config.yaml
d_model: 320
head_dim: 32
vocab_size: 16384
norm: "rmsnorm"
tie_embeddings: "early"
extras: ["local attention windows", "gated attention", "value residuals", "hashed n-gram embeddings", "an embedding shortcut", "learned residual scales", "skips across layers", "weighted sums over earlier layers", "capped logits"]
init_std_o: 0.0
lr: 0.0108
lr_head: 0.00561
decay_fraction: 1.0
decay_shape: "linear"
seq_len: 512
doc_mask: true
Each number is 128 + 24 x the weight over its row's rms, rounded and kept within 0 to 255. Layers, rows and columns count from 0. The size above them is the row's rms in percent of the matrix's.

# layer 4 attention output (transposed), 320x320, rms 0.134, rows 2-4,34-36,66-68,97-100,129-132, columns 128-191
size [ 96  93  98  96 104 108  89  99  96  92  89  98  98 102  95  91  89]
[[154 139 133 105 156 143 101 111 157  98 140 159 159 139  86 158 115 102 123 158 136 122 122 149 116 118 137 127 130 108  88 131 106 138 104 158 129  80 111 168 163 118 113 111 116 115 136 131 142 168 110 134  93 106 119 152  80 117 149 140 175 155 163 151]
 [135 137 130 118 120 106 149 113 136 130 170 106 140 151 118 125 133 177 153 133 126 143  84 135 100 141 148  98  99 121 149 136 107 142 170 145 144 142 143 133 169 117 132  76 142 111 183  86 138  89 111 118 115 125 134 142 149 136 105 120 161 123 161 134]
 [150 100 166 158  90 168 174 129 122 120 131  86 134 130 136 132 119  65 153 139 123  92 140  85 126 121  84 104 112 148 139 131  87 122 132 141  57 123 110 134 171 125 144 133 152 121 136 140 121  88 109 135  90 143 112  91 130 106 110 138 128 128 116 179]
 [160  95 119  92  76 134 115 136 145 124 112 143 121 105 193 100 131 130 123  91 126 102 179 149 111 153 146 145 144 149 164 164 122 112 123 137  85 118 121 143 107 113 116 123 112 142 108 142 130 166  98 134 152 150 154 104 167 113 146 121  95 142 163 157]
 [136  94  85 175 100 133 152 153 157 124 155 130 137 142 119 178  85 152 189  78 132 138 156 133 134 129 157 131 126 165 148  91 127 100 161 119 165 126  79 143 108 122 143 125 127 100 100 134  88 160 150 124 124 199 139 139 100 123 129  97 114  92 102 130]
 [171 132 140 108 160 100 120 140 140 113 112 135 169 180 118 112 103  95 134 133 163 150 119 141 145 160 135 159 133 143 114 165 126 118  88 131 140 169  76 102 127 114 141 111 173  94 137 117 154 106 112 114 139 155  79 106 110 187 133 102 148 140 140 122]
 [128 165  90 117 139 120 112 109 123 143 134 151 132 130 115 143 125 124 149 107  89 136 130 141 122  96 126 130 158 156 169 124 124 137 124 127 126 113  81 123  84 141  95 124 169 159 137  87 141 124 109 110 139 106 117 148  93 101 122 138 112 121 135 134]
 [ 97 132 157 126 120 105  90 121  90 162 144 137 120 101 156 109 102 142 106 118 119  96 180 159 132 130 107 113 113 147 131 155 181 166 115 158 123 121 147 125 128 123  97 140  97 146 146 116 103 100 108 128 132 135  97 135  95 148 137 111 139 117 132 119]
 [139 102 157 147 169 160 117 106 146 151 180 123 135 138 122 162 101 109  89 140 121 151 112 151 132 136 108 160  96 163 132 143 135 173 139 119 164 117 138 128 159 153 125 169 132  95 159 119 116 173 116 115 113 129 142  91 135 122 110  75 162 133 100 133]
 [115 125 111 140 112  96 127  99 107 137 130 116 104  94 112 137 156 125 129 123 132 114 164 176 134 158 151 128 152 130 116 128 140 120 145 155  88 126 118 102 124 112 120 122 103 108 135 120 140 143 114 168 141 123 127 175 110 148 166 126 127 110 152 113]
 [162 123  95 100 115 136 120 138 160 152  98 156  92 148 112 145  82  77  85 103 102 140 150 139 113 167 114 165  43 136 133  95 110 121 130 112 143 106 168 160 105 135 111  98 135  71 132 141 109 139 110 181 145  88 155  83  89 111 202 127 141 153 160 100]
 [154  91 137 153 142 145 168 152 115 131 113 134 158 169 106 112 128 165 131 125 142 182 143  79 169  92 143  94  82 130  94 106 161 112 105 144 149 134 129 102 133 106 130 146 117 136  96 110 131 113  98 106 147 138 118 138 136 121  70 131 144 158  91 107]
 [132 141 116 172  88 128 136 136 113 150 132 137  99  93 112 138 140 134 138 138 167 152 119  79 128 143 158  83 123 147 149 118 119 109 122 154 166 147 117  82 113 104 137 122 121 143 137 159 181 139 152 105 132  84 156 142 122 108 139 162 124 179 150 160]
 [137 105 147 145 144 105 145 148 137 129 143 146 100 175 114 116  93 175 126 125 119 124 135  91 136  98 135 139  77 119 124  85 146 109 166 120 128 112  92 127 112 112 127 134 183 121 116 119  89  97 147 154  88 138 168 122 148 158 169 124 105  97  91 140]
 [114 135 168 158 144 115 156 147 149  97 119 132 151  91 188 136 118 143 143 164 140 109 122 103 147 141 138 124 126  90 137 116 112 113 148 109 106 100 162 121  96 173 143 128 122 153 113 124 107 142 145 116 117 133 137 135 186 112 140  88 112 149 119 129]
 [118 193 135 117 137 132 128 112 103 142 113 128 118 146 146 123 132  79  84 154 131  85 119 112  98 145 115 137 117  82  83 130 109 116 118 109 109 137 121 103 130 144 134  79 101 122  89 134 143 144 118 138 139 140 107 144 126 121 167 179 126 137 138 164]
 [ 88 136 149 109  84 103 179 130  91 151 114 135 135 105 107 118 107 173 157 109 138 112 155 160 114 160 145 164 128 107 124 101 139 172 123 119 107 122 136 107 124 138  91 136 125 147  99 169  87 127 127 127 106 151  89 154 136 138 120 137  97 142 126 100]]
# layer 4 attention value, 64x320, rms 0.157, rows 2-5, columns 128-191
size [ 96  91 106  94]
[[106 115 133 119 150 134 100  97 147 130 133  95 144 138 138 175 122  84  83 158 159 129 107 126 136 140 101 161 150 101  89 123  69  94 122 116 178 122 117 146 128 145 123 137  75 119 132 162 144 136 106 121 159 101 138 128  57 113  94 145 132 160 118  89]
 [147 121 157 125 154 115 134 131 134 131 130 145 110 131 106  97 142 128 159 119 146 138  75 137 125 158 130 139  78 137 144 126 141 157 153 146 156 142 166 165 155 145 163 124 145 134 171  83 111 130 112 121  97 106 104 128 123 133 113 138 123 161 153 119]
 [120 138 137 153 109 145 111 118 105 124 201 138 146 122 128 126 126  86 162  97 110 145 117 140 103 125 140 156 136 138 105 114  90 117 129 129 131 134 143 103 115 100 115 136  95 128 127 117 142  92 141 163  72 140 150 153 151  88 107 115  65 113 153 113]
 [168 108  77  97 143  99 103  95  99  59 143 146  94 134  91 129 146 182 100 153 111 140 106 139 104 170 106 159 131 100 164 125 148 141 107 162 112 127 150  59  99 130 126 120 148 159 153 139 109 113 153 139 160 133 160 140 139 140 166 130 118 119 143 146]]